config.toml
n_layer = 15
d_model = 128
n_head = 2
n_kv_head = 2
head_dim = 64
d_mlp = 768
vocab_size = 2048
activation = "gelu"
norm = "rmsnorm"
norm_place = "pre"
norm_eps = 1e-05
positions = "rope"
rope_base = 2180.0
rope_fraction = 1.0
qk_norm = true
attn_scale = 0.125
bias = "none"
tie_embeddings = false
parallel_block = false
extras = ["capped logits"]
init = "normal"
init_std_qkv = 0.0629
init_std_o = 0.0629
init_std_up = 0.0629
init_std_down = 0.0
optimizer = "cautious_adamw"
lr = 0.0022
beta1 = 0.9
beta2 = 0.95
weight_decay = 0.15
lr_head = 0.00502
warmup_steps = 457
schedule = "wsd"
decay_fraction = 1.0
decay_shape = "linear"
final_lr_fraction = 0.0
batch_tokens = 16384
seq_len = 1024
doc_mask = true
train_tokens = 98470000
steps = 6011
dataset = "wikipedia_en"
Each number is 200 + 30 x the weight over its row's rms, rounded and kept within 0 to 999. Layers, rows and columns count from 0. The size before them is the row's rms in percent of the matrix's.

# layer 7 MLP down (transposed), 768x128, rms 0.0675, rows 642-667, columns 64-127
092,139,181,208,234,239,175,213,176,189,215,188,188,232,244,244,223,230,171,245,181,239,178,244,146,201,202,171,192,172,205,192,195,254,226,183,186,170,196,246,234,241,255,232,201,166,169,204,204,226,203,197,164,161,218,147,218,181,232,190,251,190,214,244,202
119,194,125,211,178,229,164,192,180,223,244,216,200,177,147,224,225,204,224,237,193,185,188,244,224,201,224,172,204,196,241,208,243,215,174,218,132,181,143,229,189,215,219,227,185,172,196,238,235,196,153,150,247,172,214,219,206,177,167,162,182,184,187,167,154
108,239,232,262,208,199,203,201,186,228,253,254,182,188,176,230,203,163,189,257,226,191,196,205,233,179,153,197,202,229,158,255,190,282,169,240,181,168,155,237,223,234,201,199,226,191,185,153,196,254,206,223,159,210,259,177,183,223,212,238,259,239,207,198,173
102,179,187,138,200,186,245,204,185,217,199,229,171,253,239,220,150,209,245,178,224,205,180,213,180,228,211,235,197,197,219,283,215,144,241,163,215,219,178,200,255,214,204,202,167,213,210,249,156,264,238,187,160,210,204,206,229,223,160,200,178,164,153,196,165
107,185,230,173,201,202,231,224,188,155,224,240,171,184,178,195,196,183,167,274,213,187,178,177,188,215,184,213,162,193,198,199,183,174,249,262,146,183,175,160,194,132,251,210,187,192,211,208,128,163,204,194,217,222,140,229,167,176,232,212,200,235,182,199,215
094,168,178,215,205,227,173,223,191,227,172,163,198,211,208,234,200,229,239,199,166,181,210,163,194,214,252,196,187,185,206,217,162,166,225,201,242,230,222,228,197,192,232,164,167,215,222,245,160,198,233,173,184,258,153,206,161,218,238,197,225,201,219,252,209
101,263,227,222,219,250,218,195,185,192,222,261,201,185,181,192,234,172,223,182,129,224,218,202,203,252,161,246,207,204,215,196,168,202,210,192,150,190,187,213,177,212,184,200,241,203,233,211,158,172,200,144,178,266,221,179,237,264,220,201,101,201,178,226,209
084,230,211,233,238,207,209,204,185,210,242,184,182,228,225,208,200,196,211,210,214,210,187,171,161,208,185,168,183,211,154,224,236,241,175,179,182,204,203,163,192,225,208,217,220,226,186,233,207,226,199,203,154,207,233,156,159,187,204,252,283,182,265,188,201
109,222,223,170,191,200,240,187,192,200,228,252,216,259,169,250,152,212,177,164,221,200,201,197,205,168,151,243,243,145,179,178,233,174,211,212,173,176,167,244,149,259,139,200,181,217,225,212,182,224,179,267,175,241,248,222,159,201,165,214,186,190,201,235,189
108,142,204,248,243,190,223,255,225,190,229,224,229,220,212,246,192,266,225,208,222,199,196,143,215,189,212,219,155,176,189,214,156,214,142,179,206,172,203,224,158,261,262,232,167,151,201,258,197,236,149,189,168,187,202,178,187,275,234,188,205,175,214,235,161
094,232,196,197,210,205,177,176,186,260,236,208,241,199,257,161,192,179,260,217,209,168,229,214,158,211,174,196,261,232,189,156,225,216,196,197,197,212,225,249,235,180,162,211,237,202,250,175,142,211,172,212,183,151,238,172,222,209,242,195,179,224,164,209,188
126,169,192,166,138,198,198,165,204,142,209,181,239,169,231,196,212,193,171,198,227,182,156,228,179,230,224,223,209,193,187,179,160,208,132,237,210,185,152,258,229,188,189,167,173,176,198,175,225,185,208,175,167,188,219,230,175,220,253,169,195,208,202,209,207
119,225,225,215,222,197,281,170,201,158,173,191,204,184,206,207,137,173,215,204,199,182,207,174,187,201,147,214,208,123,251,231,189,230,220,187,179,159,224,199,270,200,258,210,162,195,196,178,207,214,189,218,193,199,280,201,164,232,226,199,239,247,259,200,200
088,211,190,255,204,119,187,239,191,208,144,188,175,181,217,219,233,244,180,209,208,195,233,209,126,198,175,194,235,149,164,214,191,225,244,182,202,196,164,211,162,126,222,204,237,233,167,223,203,201,238,179,150,192,209,234,226,196,205,212,211,205,181,208,195
117,226,242,207,196,168,124,160,160,211,228,173,239,184,191,209,216,237,216,206,208,222,162,171,150,134,177,166,218,254,210,197,233,201,176,190,140,205,215,188,221,223,180,220,209,167,133,176,219,181,189,209,224,218,181,201,235,212,194,244,182,223,186,157,222
098,170,221,191,223,205,255,237,197,187,197,171,194,194,220,183,194,169,209,221,244,207,205,156,207,140,178,233,204,221,190,238,215,192,190,229,215,176,91,207,254,155,213,203,169,221,201,220,151,231,189,198,256,210,185,129,183,239,271,132,191,232,208,175,213
104,221,220,182,201,189,193,243,219,161,175,212,199,164,232,144,215,238,230,240,185,181,257,172,186,225,201,190,216,214,217,224,169,185,208,157,191,224,213,180,192,129,246,236,218,223,203,216,212,168,205,180,146,216,240,183,221,202,176,147,200,213,215,230,161
087,202,211,210,196,182,242,225,253,130,197,204,230,202,216,227,144,164,204,220,177,209,192,188,197,165,269,202,216,173,128,266,210,237,189,208,197,236,179,226,224,200,152,189,194,222,175,181,226,168,174,215,188,223,228,183,220,228,221,206,199,238,218,220,176
107,201,176,248,196,169,240,218,232,169,199,151,175,211,173,217,145,197,196,259,162,215,199,196,228,178,253,230,266,187,176,221,208,237,178,181,220,154,219,232,194,208,185,170,175,198,230,184,200,214,151,217,159,181,214,204,198,220,211,193,182,187,214,216,175
099,187,199,225,185,178,147,251,152,214,176,189,203,214,255,146,204,157,169,206,211,130,263,231,139,257,230,205,241,155,226,181,217,212,213,190,201,235,178,179,186,190,219,181,217,203,190,194,206,178,216,156,199,219,192,247,213,227,165,149,205,184,221,227,172
088,258,219,155,198,243,215,175,193,195,199,167,222,202,184,172,195,204,205,243,197,155,120,194,251,198,198,206,194,221,200,251,171,228,195,249,138,197,215,254,179,228,192,200,187,242,239,167,182,226,231,182,176,192,194,190,222,148,233,209,146,166,186,219,274
119,197,232,194,210,217,152,175,239,180,153,162,200,195,158,216,196,212,211,184,199,186,175,249,195,229,212,228,182,180,173,149,195,189,194,198,204,212,208,181,202,209,231,231,249,187,176,238,185,149,233,155,198,111,194,190,187,227,252,247,231,249,145,174,208
103,246,214,170,209,207,215,184,184,188,173,196,215,212,201,178,173,217,202,170,222,220,210,213,222,151,190,239,161,173,176,215,200,243,143,234,235,206,172,195,222,126,243,231,201,165,197,252,170,176,244,228,242,160,220,153,195,216,177,185,234,193,182,181,199
103,154,192,141,202,222,170,187,103,154,178,181,188,209,213,184,175,235,213,256,181,216,179,261,241,225,170,194,220,223,223,169,145,228,179,224,197,193,202,240,246,212,192,261,206,233,207,192,232,180,191,175,206,261,136,225,206,179,212,191,183,186,233,250,160
098,209,201,188,217,234,142,208,214,229,251,167,196,158,229,145,232,155,240,210,233,213,176,180,180,183,213,191,153,226,187,210,237,205,171,155,174,265,195,212,246,216,172,211,208,186,201,190,217,200,255,179,190,186,263,197,215,155,242,195,160,238,196,208,222
104,173,269,175,175,229,187,176,199,198,173,137,197,201,199,218,175,212,154,198,133,243,231,224,220,167,177,253,181,153,203,169,253,203,224,230,184,205,167,206,224,242,172,207,182,191,188,229,254,186,166,242,224,187,236,186,139,215,226,220,224,231,203,194,243
# layer 7 MLP up, 768x128, rms 0.0978, rows 643-667, columns 64-127
108,169,151,218,163,232,150,197,187,211,185,222,194,185,199,205,187,183,242,206,236,180,218,210,266,215,200,225,211,226,158,191,177,207,249,198,188,229,216,101,202,229,186,207,184,272,172,163,216,161,187,191,217,161,190,183,191,187,173,149,202,191,201,188,203
109,185,164,220,153,211,232,242,212,249,184,230,252,215,217,232,211,188,196,219,214,169,235,206,221,209,192,208,163,171,195,243,216,225,153,217,218,206,185,111,178,219,184,176,238,216,198,194,211,216,194,211,231,202,205,192,165,202,187,160,219,146,188,215,196
105,151,139,164,172,187,179,272,178,188,142,195,173,138,241,216,214,202,175,162,253,173,190,224,220,181,174,229,177,219,210,153,177,231,216,205,210,175,230,205,201,151,177,187,143,231,221,189,197,195,159,192,172,189,141,209,222,181,182,105,211,181,202,211,205
107,187,192,236,169,224,209,207,207,169,189,163,199,223,227,201,172,177,205,211,238,183,171,182,214,214,137,249,205,156,209,179,210,178,228,229,308,217,215,153,146,157,191,223,207,200,218,217,186,163,150,216,208,169,186,273,162,214,194,178,235,187,273,212,218
087,202,201,186,194,144,254,158,188,156,240,211,173,218,181,198,194,163,171,214,243,187,204,207,197,165,162,204,236,198,228,222,191,207,160,188,181,189,200,166,203,201,156,240,211,191,159,150,267,204,166,214,261,148,234,150,209,197,176,202,231,185,170,182,222
102,124,166,201,214,185,163,201,182,170,209,170,173,202,201,177,209,187,206,135,231,160,185,198,209,158,227,220,191,225,231,191,189,178,234,206,219,142,225,220,175,184,132,225,245,214,197,197,179,199,155,244,245,167,130,177,206,186,140,198,260,212,196,188,169
092,173,207,225,216,194,259,212,207,211,180,198,213,127,184,185,212,226,238,217,204,137,209,260,215,201,112,225,224,175,211,154,161,194,175,192,231,193,249,206,202,180,190,183,181,197,188,166,235,180,144,158,168,197,219,198,219,155,186,164,163,251,236,195,225
100,206,222,188,194,192,207,209,147,233,182,240,186,205,192,248,188,211,276,231,173,281,220,189,235,240,226,166,200,216,201,213,217,177,194,248,226,190,185,148,194,201,199,161,159,252,183,115,168,182,169,191,211,198,218,140,147,149,191,190,209,196,169,168,144
111,206,229,220,198,196,175,156,222,222,170,187,198,184,191,186,210,278,209,148,210,226,212,182,186,222,179,263,198,180,176,232,147,178,189,245,267,226,215,185,151,212,186,161,212,197,184,236,190,182,196,204,213,183,157,181,157,208,194,181,210,259,232,192,211
097,202,172,228,155,151,184,177,149,167,190,206,160,178,212,172,209,166,197,191,143,200,202,194,207,182,170,227,222,202,214,155,183,182,192,208,253,182,228,188,196,183,189,263,170,210,188,189,201,176,186,181,194,171,244,227,189,226,226,170,211,187,237,201,216
114,196,212,257,233,214,184,183,266,229,117,234,211,159,162,178,196,249,209,204,176,183,189,207,216,210,181,204,215,233,253,189,172,163,191,204,224,175,233,178,233,187,202,151,232,185,252,208,163,165,155,163,217,229,166,171,192,204,214,170,257,255,199,163,212
100,200,203,188,203,194,187,225,173,219,170,170,194,210,214,166,222,207,201,141,200,197,202,205,219,126,206,238,232,178,187,175,196,180,191,200,221,193,224,138,210,150,213,235,159,187,234,186,160,134,224,222,186,196,189,199,172,225,140,175,224,182,210,216,192
097,206,264,179,187,197,204,264,153,209,176,194,176,170,172,203,235,167,245,193,228,203,147,151,144,204,206,250,193,212,170,196,137,212,239,185,227,242,192,161,216,203,192,256,189,225,168,133,155,181,172,229,220,189,193,147,173,185,208,204,228,159,203,144,200
107,171,204,218,164,201,241,167,256,227,195,179,194,206,222,249,222,173,220,182,197,172,196,222,205,185,226,257,239,193,227,172,203,190,167,188,188,159,191,180,194,206,205,211,193,261,195,206,144,222,216,247,194,195,218,169,175,155,160,200,197,258,182,200,188
099,196,195,189,183,217,200,190,160,198,192,200,149,178,250,233,200,184,212,207,188,177,183,186,226,145,179,234,184,197,186,183,224,163,193,170,266,179,186,190,173,148,192,200,176,197,219,185,277,197,154,196,213,197,215,267,170,215,262,190,221,208,252,239,194
097,204,193,196,190,195,181,145,228,231,175,198,216,112,198,188,162,214,211,209,182,189,203,245,193,247,236,183,205,212,239,205,211,205,176,212,197,229,195,179,134,230,183,122,211,206,180,191,242,211,168,209,167,222,173,132,196,274,182,213,209,223,148,191,188
095,205,189,215,177,181,191,239,226,208,187,203,189,190,151,202,197,203,196,207,186,188,206,261,216,218,220,238,220,177,222,171,171,206,115,218,211,236,220,167,198,175,193,243,218,263,116,208,226,167,204,203,209,195,196,172,171,216,196,157,204,219,228,164,221
101,171,214,228,208,198,170,173,149,211,159,222,201,222,253,199,209,168,185,164,209,173,164,220,146,205,208,215,233,195,187,162,210,177,193,191,200,209,230,179,214,207,215,189,230,141,185,209,142,183,218,273,238,174,157,215,144,258,175,216,210,232,170,257,186
103,194,210,239,139,210,217,201,168,203,184,208,141,204,238,182,195,227,218,145,153,204,163,225,275,193,196,235,170,160,194,198,203,153,153,258,183,215,228,266,166,173,176,191,201,223,187,135,185,175,241,207,219,183,149,244,190,236,206,194,215,195,198,221,182
089,210,212,191,191,193,204,156,208,249,172,211,226,206,217,194,237,168,192,143,284,178,226,201,157,232,143,267,217,231,207,192,148,230,192,195,227,228,180,123,197,202,206,191,179,182,175,191,207,225,219,238,243,204,198,226,173,224,202,188,231,207,247,190,244
108,156,231,226,175,222,193,185,220,235,145,152,155,144,203,225,198,286,226,189,183,194,184,239,187,199,219,237,175,230,215,173,195,176,147,178,180,213,194,159,160,141,224,213,224,219,180,196,186,141,235,172,186,196,245,162,177,240,177,201,187,228,192,174,177
096,192,170,224,233,201,188,159,187,259,146,149,156,169,213,239,181,195,174,227,195,137,161,211,241,172,173,174,171,215,211,177,207,176,222,215,190,243,212,215,182,205,177,228,163,239,225,139,200,225,175,160,198,191,212,197,196,193,269,187,173,204,174,181,151
096,174,182,224,243,157,245,168,268,250,179,184,234,192,197,214,201,206,213,211,175,218,242,191,190,217,203,191,254,181,221,209,199,172,178,203,182,186,209,205,201,216,195,190,246,219,170,192,196,208,244,227,213,151,242,158,207,191,166,162,175,216,184,223,234
105,246,199,220,158,174,187,198,215,226,209,231,224,229,214,195,233,164,202,226,245,149,221,213,130,217,146,248,244,237,243,222,222,205,186,231,200,190,207,195,155,195,194,222,243,234,217,192,189,182,195,203,195,238,172,221,196,162,193,146,211,176,237,150,159
111,147,198,205,159,230,171,214,214,225,132,190,161,182,221,193,160,181,231,195,182,142,131,163,171,164,233,228,210,209,209,195,230,179,213,222,214,179,184,174,230,196,163,173,158,172,192,202,174,187,159,230,237,162,113,156,173,236,218,221,225,237,211,164,214